Weights of a small transformer language model.
Size: 9 layers, 1.53M parameters.
Architecture: RMSNorm before each block, rotary positions, no biases in attention or MLP, untied embeddings.
Each number is 200 + 30 x the weight over its row's rms, rounded and kept within 0 to 999. Layers, rows and columns count from 0. The size before them is the row's rms in percent of the matrix's.

# q: layer 3 attention query, 64x64, rms 0.089, rows 0-52, columns 0-63
# k: layer 3 attention key, 64x64, rms 0.0938, rows 0-51, columns 0-63
q0,123,243,157,176,142,266,223,237,197,191,213,257,219,225,211,212,195,173,249,189,205,227,193,195,157,181,174,213,183,188,231,213,248,241,222,220,186,210,173,224,176,185,223,128,254,192,231,193,227,243,181,158,178,235,209,162,198,242,198,220,219,147,205,203,197
k0,098,257,249,192,160,223,184,255,213,101,192,196,190,195,206,190,191,169,206,178,200,178,243,190,203,200,202,219,243,220,213,189,266,202,214,204,208,249,143,193,154,180,261,156,203,176,172,187,215,230,174,187,212,214,164,208,172,182,212,193,163,181,226,234,172
q1,097,261,227,220,177,208,237,219,178,178,181,242,191,198,190,258,219,196,171,208,203,215,151,208,216,205,194,199,181,132,205,162,222,200,263,159,199,158,166,189,180,198,164,109,217,222,224,211,173,262,236,180,185,226,205,216,185,181,183,245,186,222,226,190,175
k1,103,217,187,214,237,214,180,161,247,209,252,161,233,205,167,190,202,187,155,205,200,210,206,176,194,222,240,193,173,216,216,153,149,179,214,199,193,217,241,169,178,217,221,234,178,164,262,184,203,155,193,192,196,173,239,196,137,230,171,192,231,185,188,104,232
q2,092,208,213,202,153,219,187,208,187,146,172,189,205,251,258,275,204,229,168,185,205,221,195,177,238,194,171,255,210,192,166,227,204,216,185,182,210,138,206,200,228,215,186,230,187,209,163,268,171,252,246,175,233,216,193,194,207,202,178,202,210,231,214,273,186
k2,099,243,156,226,248,198,222,181,197,227,178,237,178,199,149,189,199,206,227,189,216,233,210,225,213,235,228,215,221,193,148,225,194,153,182,263,200,196,213,222,142,200,138,175,183,243,216,214,171,232,193,185,192,226,199,126,261,260,168,203,203,220,184,199,210
q3,102,212,222,165,130,272,210,212,156,174,192,211,193,222,244,219,216,157,212,228,239,201,176,202,166,154,179,227,189,204,174,204,246,196,205,234,220,225,158,158,199,156,234,197,227,190,246,201,189,209,178,163,241,194,205,199,265,152,183,204,207,138,212,172,210
k3,083,253,239,179,222,204,153,203,218,134,220,155,186,236,158,191,172,184,209,170,183,188,196,174,207,207,222,211,225,216,235,163,246,238,196,181,221,225,155,165,226,205,248,171,148,199,153,165,197,216,205,196,261,212,202,201,131,195,220,199,186,172,210,145,172
q4,104,202,213,199,211,219,232,201,256,195,195,151,169,233,199,185,200,205,188,226,237,213,182,179,241,220,177,195,143,145,194,242,186,180,187,155,177,183,195,157,197,226,216,176,132,258,191,204,178,181,162,190,167,205,212,270,205,238,181,163,243,239,170,143,193
k4,094,167,167,217,196,147,198,171,197,251,169,213,231,199,150,208,195,228,174,197,163,202,135,190,181,118,228,190,169,176,167,194,139,248,166,205,183,221,224,191,238,185,159,214,213,184,217,237,198,144,188,206,212,188,158,198,146,240,196,227,185,224,205,220,190
q5,113,218,203,184,186,263,292,204,136,205,233,186,186,192,152,128,226,222,209,208,192,201,182,207,191,149,205,253,206,204,190,182,229,254,200,217,164,246,179,191,173,207,200,164,215,208,226,224,195,194,192,201,179,190,220,224,215,205,119,183,160,182,194,185,228
k5,105,172,245,165,224,180,159,286,226,172,153,152,197,216,207,204,176,227,126,191,205,194,233,169,199,253,208,193,209,255,210,176,243,210,216,197,219,208,169,241,204,169,208,177,218,173,208,189,231,231,220,187,211,190,167,217,140,173,235,222,188,159,209,222,166
q6,088,242,182,170,222,178,204,172,203,191,243,210,151,194,187,167,185,143,200,233,209,216,189,217,162,236,204,184,168,181,271,208,176,210,239,193,255,202,217,161,241,162,220,219,159,199,251,147,256,205,199,187,164,164,170,150,212,185,194,238,171,164,190,224,208
k6,069,192,240,212,201,211,181,224,171,188,200,169,193,213,233,248,197,168,211,194,184,220,184,184,270,205,200,211,192,196,187,214,227,199,206,168,194,230,187,188,217,217,251,189,194,194,174,199,272,178,182,218,200,187,238,202,227,151,276,199,233,112,216,290,185
q7,095,183,151,192,231,165,145,213,207,212,203,173,208,198,181,204,167,211,202,135,200,211,207,186,191,200,193,183,275,259,209,165,161,152,198,235,221,222,197,295,200,209,198,226,187,188,177,221,177,151,227,205,207,170,192,126,153,192,220,220,190,223,196,205,221
k7,094,156,212,155,234,172,260,187,152,185,200,213,183,174,199,239,198,200,213,175,177,135,184,202,193,191,196,191,154,182,232,221,229,195,250,243,201,213,193,243,193,203,113,190,177,213,191,190,197,202,146,225,230,182,205,221,266,169,249,206,157,175,179,221,186
q8,079,208,164,170,205,172,241,191,171,179,135,210,223,200,188,233,190,143,226,215,178,172,219,241,185,197,185,205,164,204,185,218,219,185,268,153,193,218,224,171,205,208,120,206,181,247,204,225,217,234,176,187,232,179,197,169,179,215,193,275,210,251,215,150,197
k8,079,201,181,225,220,223,169,219,171,200,189,220,167,245,203,236,181,188,247,199,212,276,188,199,219,185,195,163,200,194,196,198,174,251,219,177,261,187,153,168,235,210,113,207,238,205,224,240,255,220,199,202,155,204,222,193,228,149,200,175,204,189,173,233,154
q9,086,201,249,216,170,239,197,209,199,143,149,200,158,247,209,187,196,182,158,147,226,210,244,231,249,160,228,164,242,241,183,213,196,194,188,200,207,202,232,217,218,222,175,215,222,204,232,197,159,190,148,177,266,176,225,170,167,220,173,256,231,209,212,203,235
k9,087,225,203,196,215,230,147,207,250,198,181,177,211,214,223,236,132,198,255,252,208,210,138,232,172,212,223,169,199,232,230,199,234,187,218,204,209,190,177,206,259,125,186,186,178,204,214,170,193,205,185,206,136,211,145,211,204,195,261,215,160,209,201,219,182
q10,103,256,166,190,184,199,246,202,196,199,187,203,220,166,223,211,156,175,220,201,146,203,165,183,157,139,233,228,171,190,160,216,138,175,191,245,206,188,199,279,233,242,257,203,196,224,202,178,158,178,218,175,186,238,214,241,209,208,219,201,172,188,237,167,211
k10,104,191,225,217,232,171,237,207,247,263,214,193,192,268,170,207,277,219,174,181,265,238,203,199,172,184,191,174,186,144,215,171,209,216,181,168,155,232,198,170,190,200,172,137,168,208,194,226,232,201,188,181,163,203,229,208,198,211,162,218,171,233,162,216,222
q11,084,209,211,268,244,253,229,237,192,184,191,180,196,150,230,183,192,170,213,208,191,190,257,180,230,207,228,211,126,262,227,230,173,202,223,235,181,181,188,234,237,241,245,216,208,205,244,207,166,202,188,206,162,165,184,196,197,223,216,183,221,172,141,186,237
k11,093,157,160,195,221,170,131,207,186,229,181,221,194,152,183,172,189,216,173,189,196,173,191,214,126,234,191,225,193,173,178,185,207,188,175,173,183,168,222,172,175,179,128,216,158,168,191,221,210,160,206,239,246,188,166,254,251,193,174,223,230,211,225,161,164
q12,087,187,208,222,178,207,182,211,300,217,203,201,251,220,176,184,194,212,237,228,203,242,191,170,199,204,178,219,130,192,164,185,197,146,214,177,132,191,222,202,171,241,182,206,231,223,175,255,166,222,189,215,246,197,188,202,237,149,205,163,234,219,223,192,176
k12,079,201,179,227,187,219,208,230,167,209,151,224,186,183,204,213,236,206,168,217,140,235,186,201,178,227,118,215,189,160,181,202,172,159,164,188,223,224,228,198,159,189,191,144,188,238,259,189,176,150,200,203,153,213,199,257,178,262,175,225,196,166,198,178,214
q13,091,186,195,229,185,241,138,204,189,164,150,186,218,161,168,187,208,180,183,161,163,171,195,217,199,147,227,184,213,219,132,216,161,140,162,184,201,180,207,234,223,218,181,236,207,204,218,213,190,163,230,276,215,202,240,174,205,222,216,151,244,209,180,156,192
k13,105,213,174,161,239,114,204,178,206,259,211,169,217,196,179,201,176,237,181,253,218,237,198,164,213,224,136,215,186,193,168,199,167,213,213,184,140,210,278,218,172,238,170,220,229,215,219,227,167,223,169,197,250,219,185,210,205,211,238,207,185,200,222,217,193
q14,101,211,212,211,230,142,199,162,220,173,217,210,194,189,209,212,208,206,273,197,206,218,149,154,180,252,287,229,183,165,209,240,189,219,198,228,174,225,211,182,194,218,211,209,175,197,221,235,190,216,154,250,255,190,204,186,157,205,249,177,161,224,162,239,184
k14,111,158,185,245,180,262,255,236,208,210,184,208,189,163,190,182,209,208,192,222,226,218,213,198,227,168,171,152,180,184,186,155,178,206,146,206,180,197,240,142,150,241,179,217,172,173,167,169,216,194,188,251,259,160,202,253,186,181,213,203,217,165,239,180,227
q15,089,170,188,213,222,199,199,120,207,213,179,164,167,226,228,219,208,175,143,168,200,205,218,187,206,218,252,181,164,245,245,217,167,176,183,169,215,150,219,237,218,161,246,262,195,223,233,199,171,159,203,236,188,156,234,163,165,205,160,243,199,201,192,208,203
k15,088,192,147,210,173,209,210,206,200,212,259,202,214,183,171,171,187,188,236,233,136,158,184,230,243,183,180,242,225,243,163,210,249,209,231,196,211,205,132,205,212,141,161,191,202,177,147,170,205,213,223,173,215,199,240,217,238,215,265,167,192,207,204,175,233
q16,092,248,164,162,168,269,193,180,165,182,231,240,205,243,193,240,248,186,194,190,197,197,116,190,195,183,222,212,200,193,222,197,260,188,183,262,194,231,166,151,195,185,184,186,193,220,231,148,221,178,234,215,212,185,211,176,172,170,203,185,264,179,197,215,212
k16,112,188,189,200,158,259,206,211,190,185,182,183,164,248,241,189,181,207,202,210,213,211,222,230,242,250,220,187,234,215,252,223,250,224,240,163,223,210,151,165,233,185,245,176,185,179,151,177,201,194,223,113,189,234,247,190,201,190,212,197,184,218,245,189,236
q17,105,226,209,187,183,236,145,244,174,226,193,204,197,213,141,182,179,170,238,205,168,167,160,141,186,214,220,170,176,184,210,259,161,205,165,213,172,211,188,196,152,168,202,187,153,155,167,128,202,153,163,213,193,216,230,225,195,223,175,153,219,210,197,175,182
k17,109,200,228,169,222,140,249,139,210,225,193,184,198,157,185,135,221,257,204,158,217,233,194,237,212,172,165,169,189,135,182,153,246,207,203,231,239,170,247,198,226,204,173,194,179,252,209,213,197,231,190,206,216,188,184,218,185,172,243,190,190,187,169,168,191
q18,081,205,231,231,176,186,138,213,180,165,205,246,217,189,213,249,211,204,207,203,201,190,265,171,217,228,175,239,261,209,246,167,181,204,179,202,241,165,177,221,148,183,170,209,218,190,257,190,146,182,200,251,223,149,187,157,214,165,211,183,188,240,227,228,206
k18,099,157,205,208,185,207,218,201,179,245,206,229,202,202,181,166,177,252,218,201,154,213,186,201,159,207,217,191,201,298,168,208,189,165,182,228,182,241,245,274,189,219,210,213,220,212,216,200,224,204,226,208,180,252,225,250,159,211,229,210,165,215,178,135,236
q19,084,200,298,219,220,168,172,149,223,199,226,202,229,228,225,230,201,216,171,204,213,173,161,215,178,181,197,247,208,218,168,229,206,199,186,166,215,180,245,143,253,203,169,234,166,216,161,217,184,157,215,245,229,181,236,255,221,216,190,189,244,223,203,181,222
k19,074,181,187,204,198,182,227,242,195,242,159,200,167,213,233,154,169,205,215,252,239,217,190,173,247,181,143,179,187,211,224,280,193,201,175,211,137,231,161,165,165,254,196,218,214,207,222,189,211,244,170,190,155,203,174,180,230,214,187,182,145,217,194,197,164
q20,103,156,257,203,186,179,145,191,214,177,155,151,157,239,224,215,197,202,171,232,201,271,242,175,180,209,212,186,237,277,232,203,252,178,234,206,177,210,142,211,160,231,245,235,207,225,231,217,209,190,205,191,196,224,221,212,183,167,218,216,210,183,174,204,213
k20,095,211,171,185,228,194,191,147,154,182,190,209,192,184,247,267,161,146,192,174,203,181,209,184,215,206,177,251,188,217,169,177,198,254,197,232,231,233,176,193,213,205,153,207,266,140,221,194,132,220,191,163,245,205,185,182,206,220,147,189,175,207,213,208,169
q21,089,193,238,189,185,235,231,242,178,154,173,210,180,212,202,200,219,193,173,191,200,205,159,251,170,203,178,151,252,227,221,193,239,221,250,215,159,199,205,193,253,145,212,225,235,164,152,172,197,166,181,184,159,264,208,227,245,152,214,198,185,230,192,220,161
k21,102,183,196,215,205,189,200,165,216,256,238,183,224,195,258,200,238,245,183,206,212,273,215,182,203,224,175,230,180,210,201,239,188,162,147,192,152,177,236,174,230,226,216,193,218,224,218,259,160,204,249,210,200,172,231,175,154,230,187,175,271,188,195,172,213
q22,097,213,216,183,223,135,186,201,284,210,177,215,200,219,197,245,238,189,257,164,217,183,221,136,167,200,217,152,199,193,156,204,214,163,181,183,238,224,163,198,219,214,249,189,226,187,247,211,187,223,172,194,168,227,208,171,146,219,181,237,213,238,195,184,159
k22,105,223,163,200,195,221,188,169,179,212,221,200,217,214,205,240,182,234,198,223,190,131,235,199,241,170,227,227,204,200,161,148,121,185,181,217,196,148,244,242,159,191,119,217,152,227,215,215,207,179,205,237,232,207,194,216,199,195,227,177,179,164,167,237,209
q23,097,157,223,155,164,221,220,192,195,232,205,207,228,199,190,158,199,183,169,216,201,254,164,165,180,152,228,166,219,219,143,157,193,193,192,201,181,212,210,182,151,222,206,193,171,247,261,175,243,239,230,175,199,153,153,154,167,177,211,174,225,238,175,244,198
k23,116,159,185,260,205,157,186,235,237,229,198,222,210,165,207,214,185,260,197,197,176,192,192,207,197,236,164,242,160,125,221,206,197,219,203,198,209,143,228,185,211,227,147,226,183,211,180,200,197,161,127,259,224,174,223,206,216,239,213,227,219,180,172,175,166
q24,107,191,199,195,239,167,170,180,234,212,191,202,153,229,192,202,248,208,182,212,172,251,218,167,206,251,173,165,217,135,221,198,182,206,168,206,161,185,272,166,241,238,215,214,175,211,141,248,176,215,139,201,202,188,173,219,185,257,202,175,184,178,222,184,229
k24,098,190,204,176,173,262,234,186,207,162,225,183,203,180,243,190,172,180,217,183,212,193,199,215,161,199,207,211,227,207,211,229,204,268,187,208,263,213,143,180,152,175,191,150,140,134,197,214,241,219,250,239,194,175,208,169,250,176,250,211,187,206,179,202,214
q25,114,151,230,220,224,123,192,207,190,184,173,199,194,149,201,219,174,239,197,207,182,158,158,162,242,238,185,194,213,219,198,162,110,166,184,216,196,218,216,132,202,215,233,252,223,202,226,206,204,210,216,231,187,183,168,231,205,210,220,151,167,235,216,178,205
k25,110,238,225,168,154,206,199,196,193,161,178,218,160,242,223,198,167,156,200,145,176,165,201,171,194,234,211,260,207,189,231,212,295,206,203,171,208,223,163,139,182,165,222,184,156,198,186,190,197,200,174,152,195,221,191,180,186,155,188,203,174,141,215,210,184
q26,099,177,201,188,157,197,257,197,226,250,253,138,175,194,194,192,224,230,219,156,239,217,223,191,253,228,220,200,254,141,178,202,203,186,193,251,226,210,212,153,184,181,187,228,259,195,167,230,224,222,188,186,145,199,202,239,192,226,179,194,195,174,245,184,226
k26,095,192,194,255,215,191,154,151,200,176,171,265,218,176,176,186,208,207,177,228,174,194,222,233,202,164,200,229,158,235,220,190,193,208,192,169,132,221,208,180,173,190,193,205,104,209,229,225,216,174,226,191,195,130,137,213,210,175,196,217,233,196,206,219,164
q27,113,204,198,216,215,232,177,166,197,206,192,169,232,184,168,211,250,184,175,215,211,193,203,144,269,190,247,166,222,196,186,197,238,210,216,159,113,190,202,178,190,194,177,189,151,198,207,165,199,186,259,208,146,225,204,230,208,227,218,216,163,269,226,230,161
k27,109,168,208,227,153,210,162,191,193,219,243,177,139,229,213,214,204,214,152,244,174,189,149,229,155,201,142,216,215,242,222,208,213,228,197,175,257,192,217,183,228,164,213,238,246,196,199,228,202,223,167,203,262,162,208,175,179,205,181,217,242,210,189,188,266
q28,108,220,160,200,254,220,226,175,216,185,245,166,169,158,193,177,157,171,204,195,205,236,228,196,236,191,183,185,164,257,241,181,140,195,209,170,244,222,214,138,168,189,243,217,256,162,178,198,254,164,204,185,184,186,216,205,163,189,185,198,220,215,149,223,178
k28,110,204,251,191,219,180,142,201,180,192,143,178,233,175,242,184,190,229,221,226,174,198,254,189,186,152,202,273,253,171,143,201,229,215,190,220,226,183,206,224,220,226,222,190,190,214,199,224,139,147,229,189,233,226,252,158,207,205,204,207,227,166,224,210,188
q29,102,190,226,180,233,177,164,206,202,208,249,170,143,231,179,165,182,245,217,172,204,190,219,275,185,210,207,262,214,208,201,220,191,194,208,203,177,214,190,199,215,186,168,204,181,193,126,201,220,242,228,186,186,192,190,188,192,231,198,175,180,298,205,232,273
k29,100,208,209,237,201,245,228,215,274,169,189,169,217,211,218,159,238,157,199,230,163,195,190,187,216,199,195,142,224,245,195,205,205,244,171,209,203,232,198,221,231,185,224,201,195,194,199,238,220,204,188,181,189,174,259,184,201,181,186,252,134,143,239,194,125
q30,094,167,162,194,197,223,223,170,247,174,232,176,224,206,208,220,207,174,211,211,159,243,180,188,213,194,262,229,162,224,167,183,178,227,193,150,220,185,164,176,198,239,223,224,186,199,170,214,197,210,174,235,215,253,201,213,165,254,191,165,165,200,138,131,139
k30,093,209,198,124,225,182,144,187,194,173,219,250,139,205,208,201,216,204,172,231,215,170,235,178,230,197,156,203,257,196,149,174,206,204,220,196,187,206,200,230,205,237,171,141,234,192,181,171,204,147,203,149,168,170,226,192,213,132,191,206,206,176,198,230,242
q31,106,209,181,193,238,170,168,160,233,202,176,150,184,217,238,219,177,199,212,189,218,180,272,229,237,187,223,182,250,189,186,229,169,156,221,190,206,168,243,233,205,219,146,192,150,182,177,175,160,195,228,272,246,214,214,232,237,161,188,165,182,184,170,204,222
k31,096,193,192,194,200,265,199,209,231,181,165,171,225,220,148,237,202,183,189,201,185,209,166,158,240,165,199,174,154,221,173,199,167,206,179,198,279,225,138,199,194,197,231,208,227,173,207,196,222,150,245,196,199,201,137,133,157,228,222,184,208,232,216,222,224
q32,076,193,207,198,199,224,205,233,211,248,232,191,183,276,194,210,256,193,210,227,206,215,116,215,195,215,199,223,134,201,214,204,240,173,207,217,146,160,181,220,188,205,199,171,185,270,221,190,198,185,226,196,210,173,213,239,237,138,161,215,207,147,164,206,201
k32,098,265,194,176,172,203,242,241,240,177,165,217,202,191,225,216,212,165,207,187,164,156,162,205,194,170,166,264,214,168,206,231,250,255,237,227,206,263,154,197,165,202,233,158,225,189,215,183,205,222,179,183,228,193,213,188,221,230,192,217,208,162,254,219,164
q33,106,188,180,213,137,253,202,288,173,192,177,205,183,196,246,224,222,189,268,216,208,246,172,232,199,224,187,212,185,158,214,225,248,219,209,204,174,166,140,233,240,179,214,151,221,231,211,162,195,229,194,164,205,250,191,207,204,159,199,185,202,209,203,230,213
k33,090,282,214,184,204,239,197,183,220,153,205,198,167,248,264,172,172,169,181,198,193,162,185,170,181,195,204,196,231,163,213,183,228,212,221,226,278,219,173,205,133,185,212,157,169,182,228,172,208,202,247,165,161,206,193,194,209,181,222,244,187,155,206,192,226
q34,123,231,199,183,215,211,238,234,219,178,200,203,240,154,222,207,160,212,196,173,215,207,257,192,184,182,122,228,214,244,216,172,167,244,216,186,196,170,199,149,209,207,210,205,240,196,171,223,199,211,234,214,182,180,206,202,139,153,249,216,141,211,218,212,280
k34,134,164,208,136,161,184,204,192,160,211,187,206,167,260,239,208,198,215,157,197,219,253,251,189,216,210,213,211,235,164,174,209,233,216,234,190,175,184,202,222,169,193,177,168,175,228,264,219,202,193,222,172,202,234,170,156,205,232,129,201,161,213,191,262,176
q35,095,184,188,205,176,264,253,250,206,200,217,251,180,250,227,203,241,186,191,242,227,249,174,207,206,195,239,205,179,190,195,246,262,180,230,209,147,215,191,263,207,180,204,215,199,207,234,197,265,168,192,191,198,218,244,209,221,232,165,179,223,161,169,215,190
k35,075,202,242,156,186,227,194,191,221,139,172,165,145,211,193,232,187,140,222,218,194,168,174,198,140,178,185,216,211,172,218,182,247,232,193,187,223,254,189,147,185,166,203,161,166,171,183,224,231,196,149,207,231,247,168,207,201,169,202,215,138,176,185,222,186
q36,094,197,269,187,222,209,197,227,162,189,200,229,218,197,205,162,185,253,155,209,244,182,240,234,243,172,191,217,187,217,159,181,180,154,239,168,233,188,164,179,218,219,226,219,206,172,226,203,155,191,210,196,253,158,183,221,153,144,237,180,140,195,175,226,175
k36,101,189,162,194,198,182,207,224,232,223,174,152,227,206,208,223,229,194,169,220,136,203,237,217,219,202,206,195,229,168,212,247,174,175,150,242,185,201,203,214,212,208,189,256,197,204,166,171,193,156,223,160,170,182,265,205,214,209,178,250,261,243,281,204,197
q37,090,236,175,197,193,171,170,181,225,232,234,190,151,148,209,209,156,223,233,144,279,222,223,220,176,185,182,200,210,159,216,186,173,224,190,206,239,176,228,211,243,267,178,241,164,190,188,169,182,182,203,244,203,225,194,195,240,196,220,142,191,240,205,158,211
k37,081,203,239,209,208,252,282,254,175,204,217,247,210,220,204,174,219,205,242,217,223,176,175,230,257,213,209,173,171,200,188,145,194,167,169,179,166,203,219,183,198,195,186,170,197,184,219,262,194,240,230,193,152,208,183,202,245,173,172,254,198,227,146,189,217
q38,105,180,200,247,246,183,190,175,192,233,207,182,234,148,164,143,191,186,234,239,182,189,167,159,208,170,180,194,240,185,229,218,166,148,185,208,177,184,179,215,197,212,185,181,209,191,189,232,149,207,158,267,176,240,236,243,161,184,180,198,218,232,152,140,206
k38,117,206,221,176,209,182,202,185,216,242,206,197,229,181,202,234,198,228,115,240,199,193,195,195,186,216,199,211,175,188,128,170,125,198,204,221,207,212,261,200,232,241,203,254,228,209,275,213,208,227,227,237,197,151,207,208,144,201,165,228,179,184,229,200,197
q39,111,130,212,167,236,178,169,197,204,190,163,192,218,227,202,130,203,216,178,199,161,190,224,167,186,191,170,190,168,220,166,253,218,238,146,221,163,223,226,164,208,216,183,232,211,180,195,194,214,148,226,185,210,150,191,221,214,292,183,166,202,160,206,208,175
k39,103,204,234,217,213,192,207,162,176,218,223,214,240,143,188,183,213,216,199,176,229,195,167,228,218,206,218,212,207,242,173,204,168,190,188,157,195,188,204,235,223,226,206,215,251,152,223,258,154,190,177,254,158,156,189,189,221,270,263,172,227,233,231,219,148
q40,099,180,193,183,216,177,182,183,189,172,209,139,171,177,210,229,192,206,238,181,223,152,187,216,199,244,191,185,118,189,188,167,130,200,157,177,219,152,216,158,220,202,154,212,256,196,207,202,165,193,214,277,220,206,217,225,204,233,233,168,240,233,197,186,181
k40,097,199,230,214,227,148,219,240,225,289,203,253,242,231,211,159,191,245,259,242,159,202,153,219,230,181,213,194,174,217,213,198,149,165,212,229,197,195,286,215,231,174,168,191,210,228,192,212,200,202,199,177,170,177,199,203,174,196,188,200,178,174,213,186,221
q41,088,243,200,146,175,197,211,162,172,218,233,286,211,174,221,218,217,166,238,203,178,197,184,191,183,230,219,186,193,199,237,133,236,237,229,182,196,216,187,217,153,182,155,203,209,185,165,164,205,216,201,223,237,236,191,196,205,153,190,237,269,229,236,179,237
k41,093,233,182,215,159,251,218,253,224,195,197,146,197,229,234,165,172,170,182,208,230,182,189,186,194,228,234,185,236,249,236,149,257,182,242,193,208,172,131,202,199,198,255,169,186,198,246,163,160,158,184,166,220,235,223,184,198,216,185,176,190,206,165,181,196
q42,109,185,171,198,199,181,237,246,204,196,182,194,224,187,240,175,213,176,229,227,204,199,212,169,170,164,197,233,187,219,211,163,230,237,223,276,136,169,182,159,253,240,203,238,183,252,219,202,199,173,150,216,204,154,258,205,213,191,224,185,244,182,190,165,246
k42,111,203,202,214,160,225,190,155,158,209,215,218,235,242,170,147,200,207,190,210,183,194,177,219,254,236,188,207,242,190,203,178,172,204,149,188,221,190,158,239,230,154,188,165,182,118,207,197,219,216,216,208,171,211,168,257,208,214,151,222,188,209,231,202,120
q43,104,177,240,218,231,195,202,139,211,173,160,252,217,223,250,183,212,262,214,213,222,178,265,170,232,217,240,210,214,204,151,226,183,206,157,176,164,240,215,208,188,253,238,203,183,201,149,169,189,232,164,222,222,195,194,216,162,229,228,167,201,224,152,207,202
k43,102,171,174,181,188,190,223,228,211,216,198,224,154,169,197,175,205,252,220,193,152,178,252,207,226,216,181,156,203,241,187,229,166,206,221,203,186,161,181,194,176,204,100,220,235,185,214,248,140,199,198,212,208,231,175,228,211,172,165,189,267,233,225,172,168
q44,096,259,242,216,174,218,220,193,203,193,222,232,217,183,170,146,202,138,196,206,205,195,208,182,234,210,219,223,161,253,204,226,208,157,194,227,222,250,178,262,230,193,180,229,120,206,196,160,233,216,193,185,149,238,188,166,228,170,210,232,166,223,196,160,190
k44,100,194,152,148,232,227,178,193,211,163,195,166,144,231,191,229,207,187,216,175,143,262,203,208,213,208,195,183,226,157,195,223,247,203,250,140,201,204,161,157,195,167,218,171,238,169,186,165,189,202,217,178,206,208,199,220,204,162,223,230,230,135,165,200,153
q45,100,183,215,226,216,195,233,253,167,214,120,185,177,159,156,182,260,215,122,196,200,244,192,192,207,161,135,190,178,189,193,217,180,206,149,188,186,219,210,209,157,193,193,191,178,236,225,229,220,203,190,207,192,217,233,214,194,255,207,228,189,227,245,165,158
k45,088,242,235,226,220,168,160,167,184,220,175,242,199,216,280,237,193,211,136,223,218,175,198,234,238,178,239,213,231,227,166,231,195,165,207,183,155,243,236,252,211,209,186,237,223,195,217,234,183,219,221,243,232,237,199,183,207,238,182,172,179,246,188,216,203
q46,103,232,232,192,218,164,130,209,166,203,241,167,198,170,211,141,234,168,176,198,216,188,170,228,222,228,205,187,206,145,208,240,156,223,195,181,196,211,190,180,188,205,215,186,165,219,202,137,183,147,169,226,153,144,169,191,234,212,250,210,176,165,246,175,205
k46,089,140,232,233,200,203,241,195,228,188,192,182,216,218,207,235,173,209,150,161,192,224,190,250,170,205,180,186,204,244,234,247,199,172,190,229,195,236,201,212,162,233,288,204,233,202,153,224,224,237,187,150,210,276,227,206,156,180,220,211,195,222,216,200,202
q47,114,178,163,179,160,189,161,208,185,213,170,166,209,214,239,228,207,171,184,212,233,188,246,185,183,227,180,209,181,214,195,232,246,268,219,170,247,160,187,171,166,118,195,234,222,199,252,188,211,161,209,183,179,203,218,201,173,190,215,123,199,252,218,224,187
k47,108,213,188,258,224,213,188,160,190,224,235,193,168,189,227,183,180,227,202,145,175,194,211,232,216,205,173,240,214,266,179,190,206,173,235,148,211,260,184,209,259,215,226,199,241,244,165,224,183,171,238,184,229,221,146,213,241,260,189,220,173,191,200,232,208
q48,098,251,169,173,212,189,197,183,177,193,208,284,178,215,253,209,170,185,237,215,180,202,168,195,192,129,238,206,249,198,220,202,271,198,219,231,234,193,199,201,179,196,178,193,150,210,214,152,220,229,209,215,235,234,170,208,211,180,177,166,217,147,259,218,215
k48,104,178,208,213,179,158,230,163,235,247,228,225,215,175,166,231,248,237,244,247,264,226,198,202,247,219,216,148,209,190,186,201,168,178,173,181,189,199,204,199,238,218,190,214,227,248,203,201,205,171,250,190,168,167,181,232,189,166,207,231,165,251,169,136,213
q49,110,183,171,231,223,179,210,134,201,185,182,143,224,188,172,200,202,218,181,177,261,203,241,173,170,175,244,209,164,206,246,197,206,148,203,222,206,180,156,146,222,213,212,184,186,225,205,169,210,151,232,209,210,210,255,191,206,257,195,183,156,190,197,265,155
k49,103,212,229,180,157,210,144,226,139,195,171,224,180,208,178,203,218,191,244,180,165,171,201,259,246,204,157,209,217,213,150,213,190,225,197,213,209,236,195,270,197,152,211,186,203,204,201,215,199,233,158,218,229,153,175,172,195,164,146,258,226,218,178,168,169
q50,093,142,192,248,269,189,227,160,211,204,177,180,223,179,199,177,167,268,187,219,206,224,207,230,198,161,225,177,118,228,172,233,177,186,156,213,206,170,216,212,205,220,209,228,226,218,193,210,159,201,194,286,215,175,178,212,198,243,216,157,190,220,187,178,193
k50,113,199,176,221,215,152,222,223,192,265,152,261,232,164,184,220,248,214,204,177,192,174,173,179,200,187,169,172,202,168,189,230,118,193,181,160,183,150,237,185,182,257,191,239,179,194,201,189,192,180,159,237,210,189,214,251,211,242,220,170,208,230,186,221,175
q51,101,243,232,193,187,214,173,175,217,160,207,230,213,218,200,188,150,265,161,205,189,158,218,210,161,178,174,159,210,198,233,213,190,196,227,228,197,135,154,182,133,148,173,210,194,206,207,178,208,168,172,244,199,149,170,203,161,211,236,242,145,174,179,201,216
k51,105,216,222,185,218,247,222,246,141,185,182,167,152,181,172,229,210,169,195,162,208,192,160,193,210,213,181,179,242,205,264,216,253,225,234,243,216,200,223,164,219,241,198,224,206,195,150,249,207,168,239,207,210,232,145,177,200,168,238,201,218,205,262,184,185
q52,099,204,232,244,187,236,250,262,161,167,218,172,226,223,209,232,185,231,189,187,186,218,222,153,189,233,198,146,182,205,204,175,208,193,184,135,164,203,224,205,179,211,221,173,186,210,153,224,253,187,199,210,200,158,211,260,168,251,246,197,154,199,199,230,246